config.yaml
n_head: 3
head_dim: 32
vocab_size: 8192
norm_eps: 1e-05
bias: "none"
init_std_qkv: 0.0379
warmup_steps: 200
decay_shape: "pow"
seq_len: 512
Each number is 128 + 32 x the weight over the matrix's rms, rounded and kept within 0 to 255. Layers, rows and columns count from 0. Numbers have three digits each.

# layer 2 MLP down, 96x256, rms 0.183, rows 51-95, columns 128-255
124075122103189146121122124141114183096113139155132141103127174138113100138126123157168093107146182105063148161090117106100130121132083181132161108106077109160108103144125144124144137128132090090097118121108143168135127125113146146176154076154135165160126185154102105167149158170148199109090168127115105158182135120157166111133159130145076114121158169126102123097157109133093094148164
132126140159124094092102044158118140156117215155120123144128136139145116159104181147153174099087083115088056115141134177139152104066117153197129101136114160111151113122150139152099102118133159171145098093146113075083119152153103125113104152156126158097153119113121130115151149169089150161105097112128157126106079098167073169161173096125110156071150095131162153116099111147133102136190
139068141121140110078133165190086091099140194156148073125192166055072160184166111127126137135128101145099120125143119103080149115173086126145143112164127127089142108110055111116094115118084106149092125133133125127137097107106194116141067149151185159132132148088139122186132075148175131146114160133174143134110138131142137148084151147117098088138079141135126073063163115104108139104116
090132139192150172080148136145127139180137124134082151072140143100093099117090156064152148163170137129086145058134137125072136129169042147076115139151099153058109175111121123067071141092134183118156153118148117131110135169110171123148135208147170112070122193105124093116178114107140111177145144120108117121117167151136147087070089117125129106084167079141058083182119141128096124112081
156111148140138146133132115101111164125093181119115153094127131048137164151130137152112132123102097039123145111167120143161074147077088111199147139154128109125184166132017077176179066139138146163116102097121163183144164152140160184066105099118091107191105115113062100140113110106110129164130120115085142110181115126123112153140088121176153132173121117133135171119173103129126194137143
135151102096135135080121137147119126144136151108099037095148113097152131131106106127183145119115116163198089111107123136128099135184119176104082125141105180187089086150027137106128099127113167181111110091130180119163157170136111162130115171106111113140149117134138133159127202135151120126094108115115101137127104140094138085130158093083110046164186132053118128194061127095176190086127
116069141100171151116165122104138049071145112071082092064149102144093155109086137118079120207157144147092121100087153155157154188105068120130177145155112080100074059167097189132097113190100131135147132153102172155142082123085150119174089141140081117130132172132138125141171131147091096148155106156158103081095129140174096073114144114135147115106093110167116094117113159139139138131146
143164126079066106084095146125096106094180153134122141089126128088136150123098168101166148117102108156129160156115115088143165093128113110137179123127151138120106171113101064125109115153081152101077085142121140167130170059138117106142084154115106136164054147141102109170115118162090120137188170204128103083113081144134078170142110148078139109137176142091108119137161130133091131126101
144124136113102133071144207124139123119133166102115157148101169121128092101103115143170192140121170115126076103171125168152093115108116122166062098114083154143151102114120118160124126074074079124079125114105147134156143109126149111128127130166091121122148157065119125093084124072149090084115142149154115151205162096143105108152113166152153086167183117135083102112138151181175126137140
133156108133100115133110132091081114153147101122119065118105124092155177121097215170151141142151145111121119164124077135168129144141187121067087119118094123177155203065141115095157158141126190128125112101116156142131073128122117134136152098104153137100137101126122135149167228136082136159133111121109147149128133124123116153131136128188130181079138130099092134142062124104105106160152
132163095120106128177206111107085121121144091127108086133120148178117129141194109114085107120119078092145100134095127120165147119134182115121075144160130102120182083136092130117136141132113162155116116096159137137115151195148171103158140127182104050124097128147149114131155090143165119081159146056138132119166154147071092114111130135164108154156155095120124195154099092079177145124125
111169157127209182148089134126111111165124150094137122110199116155217107103198097148151127131151120141139140148159093093134098109115130095111114147120101151157170148142112096190091156169101119132173101091152181122144115090141111159132128070111140140104112119115125107116093131144182106165135104059127096179145167128137110115103137101112118091144131108131096149160170083084153104115110
115127100098138103097116154072132086156164165152162146147143140144103138182104107098064129115123094093136105123106133121096069092163109131087133121128134126106078093203094156147141078145120089102197210068097117076123178085103145113122105119176125125136144133129128135127072112117116116172136187146141177137169097138194163160123119150083109064136174193098095105129108061190064164150115
214107110095115149146153180136139074103101107082112138094217139093102134125169119109039093182123182089148109067000114173140150138169126162086118143098065045149086171209093184158082102167167100143124210158099163138196156059112158153194110114176132104071100124113123216176120066186174146104155127131129062136069134112141119243189110139192135103089091130075139106123157127083107183151121
148120158115145068129090116107143141172084154113169097117091110093103135078122118125142180112067102118104176083187098128128150102134037099151138203148180117124113107137115148147094107154161149138084202072157099114125073155144146108121146123158134083152103138167076088146086180155106110102155128172132089172155105088086089086130170183102174134101109099109141112167152143153141188073175
185091080074097112127122093136142141129226190095119093072163084150151085096062158140146136121107063160126112063160131167076167173107114182073128175157166147136110105125097101144083215111133140146183142105127083110144072132219142172141147129122128064165174170122100189035138139152154153161102121083195099145175062155121176145083092107126173139095095116132185105104106103071093147119122
121143137155127119137063075136168135081184185138181129121088104083096130137093077125099111135158133088103121146165086077106145113152035128105095063121134115111131202089127104132117129126151100118075150076139173107163146068155155112155089132096113069096169137103106121116059097084119154156174137119190082101171164086135140126089125166175084154138146110159137107103074133115074129131109
121145160112092121172144066089137090124159120107107121129131154072122094127089135109157098135100140108108108110116161141140104056137083130141142134132120122155128136111070067159160119182111127197143122092112117149150062213165133111148106139096147145119127116121093174095132106134163094138203163086165147145134075124128148159182115115119142119094140092131144105134105141140124102145150
141084147103158044205088181141131108117139132105135130163108084099124144115160114183106092156121135132142051137157164151183114049124126137102094120156178124125107166098039156129122139116132068144102113106073095148160097097139108119115156163092100138069152123065188080155126165161144152130103146114099155101117105196098158121118139121127063130121142144073115099088095171208128115172116
153175128152069118146086083069226108154116139135123154088110121101114149123114133175100161188153183097167141144175121108155126153118175124097111115163148222111121097168140143126132145144107150147129225098092119132118144114162135123127145158096150156117124107144088083127158120148164206101151225115146145141140147166119147167135151127142185141104181117069132142091118167124144142193145
122089051140099146105086091152145155105131065132161144105143122106183149065085112111166123115148100090088138085098181171090118126151106121066147058047123136175130141132117113121124126104148106143113148118196127168129086135120080083091071142182143096047172186121145122148177145074118093144176136116169133116127141070142142054041177116153113059078127111114095101155207123080122144132149
159143150115068129174063126093165087109107140084107113109106157122151089193069130198123175101160176167135146132140150111119104122100094105161160106125111137175090106137165154150184118112133067119160111116150161193108100140163096130162194140144196201067086071188194150097097124152117111144072153161179098119152148100200081105166146125151197143143143092154114123170155137107120106147148
107191134123104119078104144155091129184101124103156092084148163137164089145129157167195150100138064136170143089185204141077172127184123142104140062094186094155159142132106223127132171165105158173137145124141134157071080105112072138157135119132131163094114105085127112131075117156116166145156093095130119134100094157112106120138151155177112139135120171112115159165064069131108173149138
163122152143109154187192106156155112163061149099127088081136092078131139178068131160117123147176152041128209154122114088128150137098171090144131175086123144091165108143094099158103092140157140123070159107149126131145146071153088113159123167126066032099118123089129135157097094045139146119127120049142134116160096115100116159089163146142086069141121104151109130131115113133064148172133
154147168137201110129151134108141166123110115136102146139139128171122066150159144119145104114128142125129096108158136098103135091101084123157143150088172137128122076095100093127087130136098109162098137102104172070098079145100182128114092108124197101146124189077185163094117138153071094140054096144109163129114122156109069087186135131119112131084079148172133090153102152164131114123108
139099172134067151121112101130157088125113106119175113106093150150135099128128108107080113178133156177136124126156136072118148103094077115180129142114109116116088098239154065164152138096151133120143156102122132155121102224093129153128139209143173148143125127134162129167125123101149160131150107068144149158114093132138157088133165129103120104122161076130117115193167099090159118100142
148117167141157136118076062182193098154155158173169096127116106178168146121140140136144151122064123105127124090124133163134113159189084140152145160164106123104155118074144077149161119118122121173073114182196113107162140165105147136090111101159154155106082136088161130100116189098109097136092094131107182127120096117124132092146157180079123118159147139075118136120103099104111132132126
105110153128160133111105193137100148128121113091076148118156167105101139107111074130096136183127114103128072181160151194181092075122091100129155177082152152149100190138077103171111113161142080049071108126136149148078122107123111122099151175131101124159130184090088114155145121118097162125187098136109146124127117146084127084180112154124114102171105124102134091079180151149128162110132
135147113109144138096131134118119121122098088211107157127063124185093196141136139123103115132077140167177148157143122132150146074131161068109164185088092119072182051123139151040169135083163103108178081137101117123094097157077100078106157138155094156141089050132081122161146138158098095126211139120120115042161113181170093129112156160087158115129117142190117168131191184228141200144109
105150152170113160164162085180114135130113090118133171111170200120211191117156188082035100137143164075130088103092146089173117107192123107107182205099115146093118149084116125154134098077054149117165127128151144106124128187124153116176133107131134173107105143044131093180134111122106155082086158094131133110086125187197110201117152131117116150103146118129140139124152105197129143129071
128134145141108165104134200116132155108102150164148160155157119168203132113141124129193109076124112163147117116141099139191141154094122095156183157123152135107100134146131134182114109149134147088172126166164124116139102099097125147171178164149119094123086113104096123180152092163125142119143098133096129117115157147206071108117185175125158117161076113149159110121146123134171127125146
063142147098115127172162105071163165158131149121096089088112120099105127145083043174123100089118102123101129077127111112112110058143114159160127120113158111112140074116111159161128099179229163075059145149141117134142100130140146103153158133141091118114057091188088177100137135123131141175085087079091178130175072168173151126118151135106109115122113126153114134095146149135156102140155
135131078124150190163150124146119159160141080106130139099167063128120089164143113152118106110140146084095119130144141094152093109122111131083134123146154143086109088128135169144137124100155151153159124125100128113154146113164089092122096110041125069115122172098142127103132144128162117136078154149085099180106131116175127146122172054123073148157130079152134109103117138146089125135103
115120150201096067113187138137161173147138101147166098121118182142130088132157112136162125192128164124209133108128173171097074098120131143111058091087151156195077107073120203179107166109158201173112229122148145110102075108137122090091149111107082118167124155186154107106147131112078127151202092160115147178167094181098091143145104147113129171142130155166119123132121158156106084155102
086107145085165109134126096157134104125172102116149119171104059068119151104153144129132099095177098049164149106107151168164102110110119111156167073103153116148154128167137115166149162084102111142115150171132132100121149153130150104159157102105066071123142110235120145127103104147136148083138173079121116201138116131117155125109181155076128111140129151116143163172131064135133120133109
161122117162161152145157099125103129132142077132129186110143158140159150177125159117087102204146111095153132134137126151154184114117117142100151105080113157100170143205119134077131119155082150190143130080156145172153143119108202139077100148165140158082138149133140100133170081113120154126121131122093141146061092107106125161130062105119133176085074109197073056135127166103077056139132
121149075144139145159161119137138103112090126110126110149138108114113191168154087102100140136129113128112070178122127060176160139034126102145089157119100124097135181181109127107179089087139138030099098084089144158147134159139133133136146137130094098132070080159121115141120155131077068116128103165140136126129055120142148119106117091105122117164060145164121158115187120117085104121099
102089144127150168117097113130087147170141097103106151154090134115133103127114147125175138084163098105125123155096183157113082084167070100162078122092131129148163062133146066085144102070115153056101115154182121136088081154145082140104152121162111155106073150135154189168164085116139140084071181124141130144143106140114197088112125101110091066147088165113111116109153142170092144180127
128129138126161116123080088189152106162182102131118067156115125153103217108133159113160051141119129151110148121147117105136135154132112148127123127159187134116173144096150139090125150142100052145135091178089091080133162061139106126133099144095079095105133124114047119174101200116150167139118087129153119112174102138122076073141129078126127112119080112130167134113156102116132123082122
128059148165149122086184147110113106160138100093104125127107125116156116119117120192120100169142105096112058135131151120142124138181140115134142129140111123192139134143097111126124049166111152086162150109113176173162158168207077157160153151159111089164091161085112133130137161086082122081191107187176090126069157126105195170149133089150110140107154160134114155132143189153186144142149
126119141128100130100105130150122088121159091141106110092120107139096069096086175123137119081122089186223099139147131116125151104102112133177165112132158124092136100154152141113080105158147109185127113129134088152121119134102146159110139126101127125138115142080063111119102118121109122134100112184174155116091123137126164120152116121177094087102071151149125106134149100197096070160145
084177136074140106158138080140147091090187126056102158128201087103155130139109157074127191115146136129146186137115132154099083132178093187108138174172103079139124129150138141179130134206145100102093125203179085152137099057193137118109138115138119114126158119135017201156070175201238170150203064122163093141163144108159098121142148100131113078128132129092139063166105202114121149119167
093142141124120163108128088077125182154100107129131189156140131140150148115206114113139141156174097112075160134138126095129052130072177089128151134096040188113130103146112091117144111171117095150071113089069096145189084068124128147149058110119197128097079118099099107146096133124081111119158075131084113068179128189150107074119095106211100157154175182085115126144170172104143110125110
138095172134172053079091159145128137125094179145141173143068128077114135109048192162143136151106156178189046143092113103148133114167152165131151140146099176169148171197133145173114159120174163157094135107114141100140140116139167078169161123114106142140173110114092105182112149115092174080140132114120125060091156181125141182126149133114133151115208182111115182146124138134129141139133
130071149124126151133144102163110175153184047154186075083113141172109094160054138147170140157124108169109108110079127124072190165142155184091122137108133140145128136146132129129079116077138087110134132157139143113174066125165147100081155160178078134109145186131093116137125089051122167110071108162138109151110119135098170105114159171104132137079118120113129130126109134120080142113175